Weights of a small transformer language model: a variant of SOAP for these matrices.
Each number is 500 + 50 x the weight over its row's rms, rounded and kept within 0 to 999. Layers, rows and columns count from 0. Numbers have three digits each. The size before them is the row's rms in percent of the matrix's.

# up: layer 6 MLP up, 512x128, rms 0.0681, rows 305-329, columns 0-127
# down: layer 6 MLP down (transposed), 512x128, rms 0.0685, rows 305-328, columns 0-127
up305 104:420424506532547506616480431560448522476431455503418452504486499567574494514577558472472451557477529555548538593508449457443527561441537573404471440528527536531483510513397430470467486524551550528429562474533468493475474530439422403405440533458591524535529557490503553534448469520523461469481514556604481454486413444528524522582512549431453571505575522561516540591469487563512556511466
down305 096:472593522482498559477557498519457502517442493554454447493498557475527540397425406570486434497507578493495439487510410585580449444490424440492507541502482453461347500421570483571511521574529554522417444554487419579522555479456502467496491569601526456443476506492521483471544551540547480459462492557467486469511476400435549555416398547478452415519423477497494535480538549579519475529540
up306 102:470518541465545464541459411502590517545588551569507474588460439511481502503509421521461511501426405475605570491590457507523509495495506526611419481529443481442480408554564541481542428500386611455599436483456466463523475472523479508484528551585491519451445477475522485585490497472489512405457541465581563573505535544478450442542445499500545504501583450596557540574424504482528473484523
down306 102:535520491435436483458493526509381374489522503459494525495445497477483499571514477533505512533512496545604575559411559497498505399466539490477448375445437478401494552486421561494394512396546520616536528454472444467486519439546502473506540429418541438478499475451464514497507444578445501546512567498472516485501485434462482619520465520505572521539429520457436526594489542439439474419486
up307 094:537545479495456521592553522551540565432518495473502522588510568476517424516613504464580482473447523466502423531509397561492462504575574555555484414490479470577493423520491487559503388558548567500434520469552544446578540528540450518445567451527511577482561542540482453564455472440417446502582411414568491511512418509517501491496542546513571468453510561588467534395479526492543538567474
down307 099:580488452549544522527423467537453509559408485590498526489484516512519464421380511569446506468508531549567469496489501487506536615505396567469510471499479545582470533468511492486288598487506471520427619521456494439520489390485472472565449446438494471549497448517566485529387502539566496495496497579485543521515535501462496533456560528582482545481514487502553537488527531506460488439590
up308 101:513506498547416455574542417505500508565559411580574477543512577443582481488576477443478508549511525554563479490490464610547516507430467513433602479480513571509423347467532585506488450479518448506473498531544504480582421508485456560419430562538526508521471492483493495425517484489502344500485440531505510576527499589497489584462542462511504471505451464578562520473533493472429502417422
down308 098:489523470517519422490525526514576446523568537473402584443514519511415425405520417484423496517499496402603492565435563497525542480511540542532579530529544401464547524554632499488518595475477496503389409453486487425537420522507437527519546566469524437532464535459556545473510550523496549474510496474526529438558494492476448515610503570454542428528483597508445517424453518532534466419527
up309 095:484450443564510497548480507448522502473450546464538499474564425498524469566413468440532497481463507441560444473587521533519520447435597560454486496496516508505583422532417476497504554458488583557547482546461497400521560607483539491578591446487509475583484522441451494489415494444443471527628520452546602486577521505506442427637508574546385535507544479517502482453462536569509484533540
down309 098:546515451512522588429477453470442489533576478408478496476433521486544552528429524532445557398474523496533502518415451420493532495539563553547502532576457540525496539436539529521485548562572420451470564604531542537417487473484527494503491467476503560508470652477469530595568499524540474405411570437516525578450511488533619538482449515485473474531548553516574481517366469463566497556498
up310 103:490471473457489564490521486517549431575558581404539487442516581520594534583477384466537423450512532520549491530519558548466460546440456475482420447567556511503480495476568490410473457520610612495441556548511537512531556495483499529531488476578582472461511416503473565542577528584485542433544490528486427506519483476468517608518462537481566509470532502479492490402418596535562527608543
down310 105:513571589491458450507409568446489453531442473421523507473481540564608451554486526511644512532495514496527522366385482438504577456491468447495497480551460421502437481494473497550557614456497489483497528561469553542530493539588527470472445514466423538473529620461493491458517534470437506535493481442594490540456518544540493453503542581452476560521401458567516404550475433450488518469562
up311 093:394542474588495469498532570463456478557479488504519512501573512582546488543524547397455565418475430539510520456478550542485493526475508514482423487455566518528586492526504474514525482447411402527489572556526471504609513473391442498523512528531475417592526532532520524486426456509563468546464503442531437435551390486552506421443450467467586472528560504560483455396404401561450539549462
down311 087:510506502472464506544461491546450407498551593439523412553437584461435491502503501547390458548520530457483584580502444502434460539519480507457511558552479405560433439524597494537471518528549624494547526506543514471501543564627521507557470506484543475424457374562456503490493509526489452562400531538446473486495482521464457533524496556539480392538504527431557547531427458603432494443464
up312 098:533466487488551558604452470488518501475535499466508453442433494541576673485473578553443519499475485390452417452465549495496398532517486497465526545542485489455453527577486490422547576495510465486518501465557483581527378549493526472435528426510485501430448515515535611482528464579537460505540469477568619507487581501488563529527456436516543443543445596412527486427435533508466542478450
down312 097:489591462542478476484558438455546414546489483568451517498558501523505511439492461497548548480472535515433580517507491503468506578621535437447540498481424490495508381507513542604525443512411492428569494656571533458525515460456483523557451524489500504459458461503426462422502551436399473496475425446538517500542566434540477541520538517520428447498549546515423403514536527428609550540429
up313 106:525486565512484569493515544534437482599460520466469400491446540493538393484474512554430525558388474472577544544502406539501459480393457484523521520523496503415519542461618519505470528494559596560557493530565459542492470506456470500513520460529512497587468555613477492472608534443567504475588424588394515519523471505447493510537550492462613475460544532528474440500490539500546538604571
down313 098:501513520512514437508473538522559583469515544505433509535544591470366494561575467549547521530565408538462536497516574503432516447559527490523478502400540413560360621526508500578478524541493452516387459574454445534559455451498458546457520535532468542586497518521484497504562584505478549487551520484520424481476436560553405554444488479526507493533448421502536553464559465583511427428500
up314 097:395510462482428538457510545488490500550457515450627460492469485537461510484529537559471524455458513506481414514551543513549477452402564599639430569449475519498431445600515527410424492465479520480519505435532511459501501453488496499537538635527515535508520381492428489535539474458474519474581497531428518517516528445578436569596425447487430537480438526524598494469439505518537446540567
down314 090:501621489500445477459435458543497508489454440443451529547543498562517470578450480483454502529421488392405544523467425463519465461525530467516481491520546485569561515473545517573488563473579540455500388531569513538452458512504487589485565478513521504526415428476537507529471483565523408560492554400491526530562552459490530557507431410495500587504422584466623631516491510561501559553440
up315 106:491414470557512499482410508421504478485425443511566522495529461456393600572495350482404484464500445507538501545483541421545511523499494465399561522500458517568531437511491520493511360585552502508480557410497500536548580518553476488520506539577554488524544558430568452497584423514535553382549474517543534501583512512483559505523472511516453494572466513510522569413512549458490566536553
down315 102:578510595544483467592575513511411405538528589506546424463545452490441543400553507479471495545535473509474436515487521427544503533447475374420472493503523530458541470480482498496555534502438508535477493466470414498508494574534476393488441514427512426449423491551393452505531513490538393485536489484531512457562511450453432519398547415555504458591476497460431493553540511469429609491449
up316 095:495502467597432533497586506547467472503504494368512423525556578468566480517508466519574438550484452531534512434502462437487439506410427442582520488531497544528463540429512539528464563548611516364469623439546492513487491454525568536456487567524564487547509567500445530535431459482478577480502535508542530474552425483483458422554497552477543613474558450567495498465470583428480501496410
down316 098:559583491531545524457423465557511469534520491468522427452512482549542470476517513561488503525460506576537570512497453431497495535410448396422503554541497447510543367439496574485565459507569493439469524410538494445525509501610503603530415521487534573406521452467602489535487517535483500587572489599493575420573487437496488504524523561527515518518514490524518576602517549495451393424502
up317 097:516507420567410612552493469517509480540480463474497444540506506408574469500578455504575573478533443468523518486552531457469505432499443465452479481462557478468498420515524513444474453442624434567478393529442540411417472464462439496445499527539514455456499580573546427521503505524546573404568529520534579491435479496513569482430464530574464468528548338505508554450518484511477545455563
down317 103:425476520488522438458481492518493597543500479628496488482543434512480469476550470500430480448446484495465543524503497468493483501550503409551458478458455427494481509469521414568508518443467446589529563492526382560505496520506527461419564592565511434578481393492409486436489569504470543481568524501353514529537395551486531426540461423437491545412478538487446621533512487509540430514559
up318 112:562436413445515498390569493524452512489446531480476459496452412399449453547489430510535546589485518574519479562528436477488498591540519515573532562450596432528502492514474515516524477496447562472482526459508478512508388422455509495404602536528549443569526482554463451590533581523562519471566535532585499452517578521499439383534427512437513482524577433472533556463413510516506536497561
down318 102:446543547511494521501464513404605423535481518485429545505470517453402563517446478437478493523565538424478424504490409437425551507424515560453522496554487522489463518536544461515411629473551529496502514477388556527513541537497458514397523475454597509531507554517531428453533434460505500439364562511452552465521546493508561521555503551472611480536470498492372463529604483448483523482478
up319 091:454437481453585364530471497481461519466446439540515513434456544507462463567479548570446479441473485534556492478505476557557543495516483563482553574426498520589516419498497477528386436505437531487495579543510560481505435443472533540455566554445594553535588552403516492578469573567478557550414546410546492559463534533479438446494551521513431420427530575471402496450477448479508493478485
down319 104:500481560449451500489509486505501492520522486490456476521491472551542527461528561509598594488513526499469502596445458473553447461419552503525535524559511435429468553510481473496488462390445426544545472450485454544476507429587482494522409415468488456484476661594582456540535509516458379469452519527511398515494465554541593513509489552548414595517546558452495528411536427595513434530556
up320 106:522499503520661520474508503433507478525537471553535527546466500467376453451541480511429554503577525499506525486470500522494565579526533541508490529442590574408446494543578439500494644520507481568585556454432426527506469493445443559603429407616494518474507427547503419548526578446510512484473451510454495510471513431518500462491521501485524499507450483508523522511420594437524376527469
down320 093:521546455494470542445463517582564409400482531479524476597482482474446538489447419487524547400545511547534438595476463480640448517462506532565563560538550522526482490473519463564441478521503539554427444498508442471532547421543581486562471570445470565508516516549473455496458465449563534357521387582528496454582560431440477458426450569499525472445464520526505537554515489456458475469471
up321 100:496498534455509556480409398367501438455505510553461489483498492467484535509497541538409645455470402562517442434487481591496514502461502518429491492529546581392428550550496501535543456487484541454419604493538471436513470461577514446423512507486454565495505554517550535543534515471450500475500457473487496497587477537555429576505542498472401527439563566401559490507481568434533510605471
down321 090:381533473519589478479509429548619535467514505468490587412536518502573502530474341506495512533462486434551374529521505478572446468486543467573577524511467522607474499538538409537463524483496527592497481476463482521482489487459463577565493409504508453422468446496472486454526537468443441524554459427508451549473489483351556501547502463488526454549471526568429459520542574556464479441473
up322 099:493462544535569509483476483589499447459545462541503541471492559506480437516509582454414493490375479476463471514511474448482487442430484439439522595518483486637518467558450465428503489536471425486504548440532508622441464535467492511581513573503490546568546547548505488485509591483475464327495522498415465503423448466481468460494400584493446543566489550486565469486539406536546496585457
down322 104:472580462515481486521478423573439484523477492514417502475431476650438581524541511473574501551498467515480575501551584537448528483545556516507604518408425484404554570443466461499560498487544514514524555438506565476507530505534452436470461547464515505573561478545396551430466543513514548562412551490471379491533475454480421450538510494478519501478527565396473475583519577404442445495491
up323 109:525604418584433551553435560550509552490558552429519517451483510444522545554536518523435496568572488423518428525416566469479572434423524373479548503380433421485431538451478468462617514501467538514521490537504482519506486432441484462482525446543517458483489470506520445465535520464474572508556570439410507509466489430446559439451489420471512546515426517533426501521514458475504616469573
down323 098:531498448499586473468575525557540426511596566612460482535475491500469549551478533495442442622459485495576345456535476515462490469518475580441454513503563455581492566544500543542472539405573487480554473527500446518620475491544510510488405550486526503416517505486347485575573469568494473440495446464508544456478505526423483416452518512541510573497515462484462577469489551522527447509463
up324 107:499602545500436477441459503498501464420469547573586594589497465479500564500556528491512518479560540458585530546480457405568528489587374591440558514533499513511473636465392534498482470484490485581555490499565533546459355482521516483539476494592550522485490530463485451518541450427390492471549487459508451468612480468473461515461547553519446456530448534457477477506500511518462456458574
down324 113:495490572519503528503545517474524533456451461510421459467506580586416458421484493476550555460496497451455542480424459410419515452462434434438511469509406453497547467485524543463472534508568477563400517429525465484530466518443496435505523456483505456506473382521517548473550549551471611445501424545405535490431572517472392601553541475536551546527538626505462525530538473469467628459473
up325 100:592445444511521500417560585526481441422516521456460508441457558496572454590498435551562429545546414472403364462540596609472453517534443418492537515527430483522491454479474444495490597478491506493487417428567521480507530540496511554506484431508503492414437543459502510499522467527457501468529445562434499519419490549443447395560518558554580456460558479466434570489540535507464480495551
down325 097:512556506443496500548515467416441565406586402453490535403436434482561538498454475445492526483445401534517548460469477501538452382520480495450560455521502465518402465482458446521452517485519510475459400469530492508477522495468470427446526488404498470541594447425589471441520464567455494415511613489463457447376531446523488518542473399490478557531573506534565525505476507470572480417451
up326 091:586476436489520530565540425598560465470465505525514559390547483418517494516481459384546484508517351524502498410531523500538522443446514431431617505472559506543612510501439463426481552520460457475462544537499546371606574493512528533431487539538473465543539433514447552484526537424483447559486540537495549476482477487508533474442452504553405504473533510531409490461496449556418475533502
down326 097:440480437517516447519470488471534544611431474517564453468637386523517498434550508521446579500469498426471602593497474506417506489440529475545534493531518468487484491403547535450544430457477433461610626516526484422422485516566425501487548508463434561570456478479556543479539477534550543464461517532450514493546525452456505525551518419500552461465592576502493515451548596420529469473455
up327 107:513478524509494482530431445459388518460547459512505482466470535535577483620547510573525533485491539487524460448458559501580432592525538490548588428454425484586579530596447551565526500481486512498390521403535507540505504614518530509435427517527539481448412539521508418403448572521544506496484405563485541571542507481429549541454476508546491509518471577559421431472490515554447567483450
down327 108:562543399450419466412460525554474515368480462511466526552516541526411448563484537561616415502444514526422537387473497516566586574450431457569554535529474543526499532522434457526589553448441512481487531499564529481499412573466464563432510480413511466480497488485462546507562594552543463525478558540558479456452538491590549510530558553551493568527527545440545502548541524491463499513561
up328 096:490385508439465528566609561479494497486431527522650462489545538582566501537498506537427538507611576567551529506461530534554508478526498478450594526434508528513476506524529504515518537404482507382450554532382449554493484456469456573459510518523604528549489542477526494523592472418447519474525550443503482408450557489486471417552510536525450437553493459576485550575497491529408517528467
down328 107:630577478416528523492417500464446445482569471539585471453487494457494535525536460471513482428508528550536462547449562534580472538382545576511509510493451549409530491415519434469575452532394518494553551569414501500592483463372592431488468513484507565512508525433507540465528534538493524474489553532483542440505537485481483507534499402479399416451516399556523586471509474556490455460510
up329 104:535463497453486543593542549549534566476548538610516386495494467461550432495531513448526520557461479480522461433561521512500525419544421469530412520497525442516545494538535528432562408486540476507459384593440527466480487517568499476449506508490509473516475449590531522463416461504557437406455479477496495512491539551457528532549583523484581589502452584559593559488485491352426451553573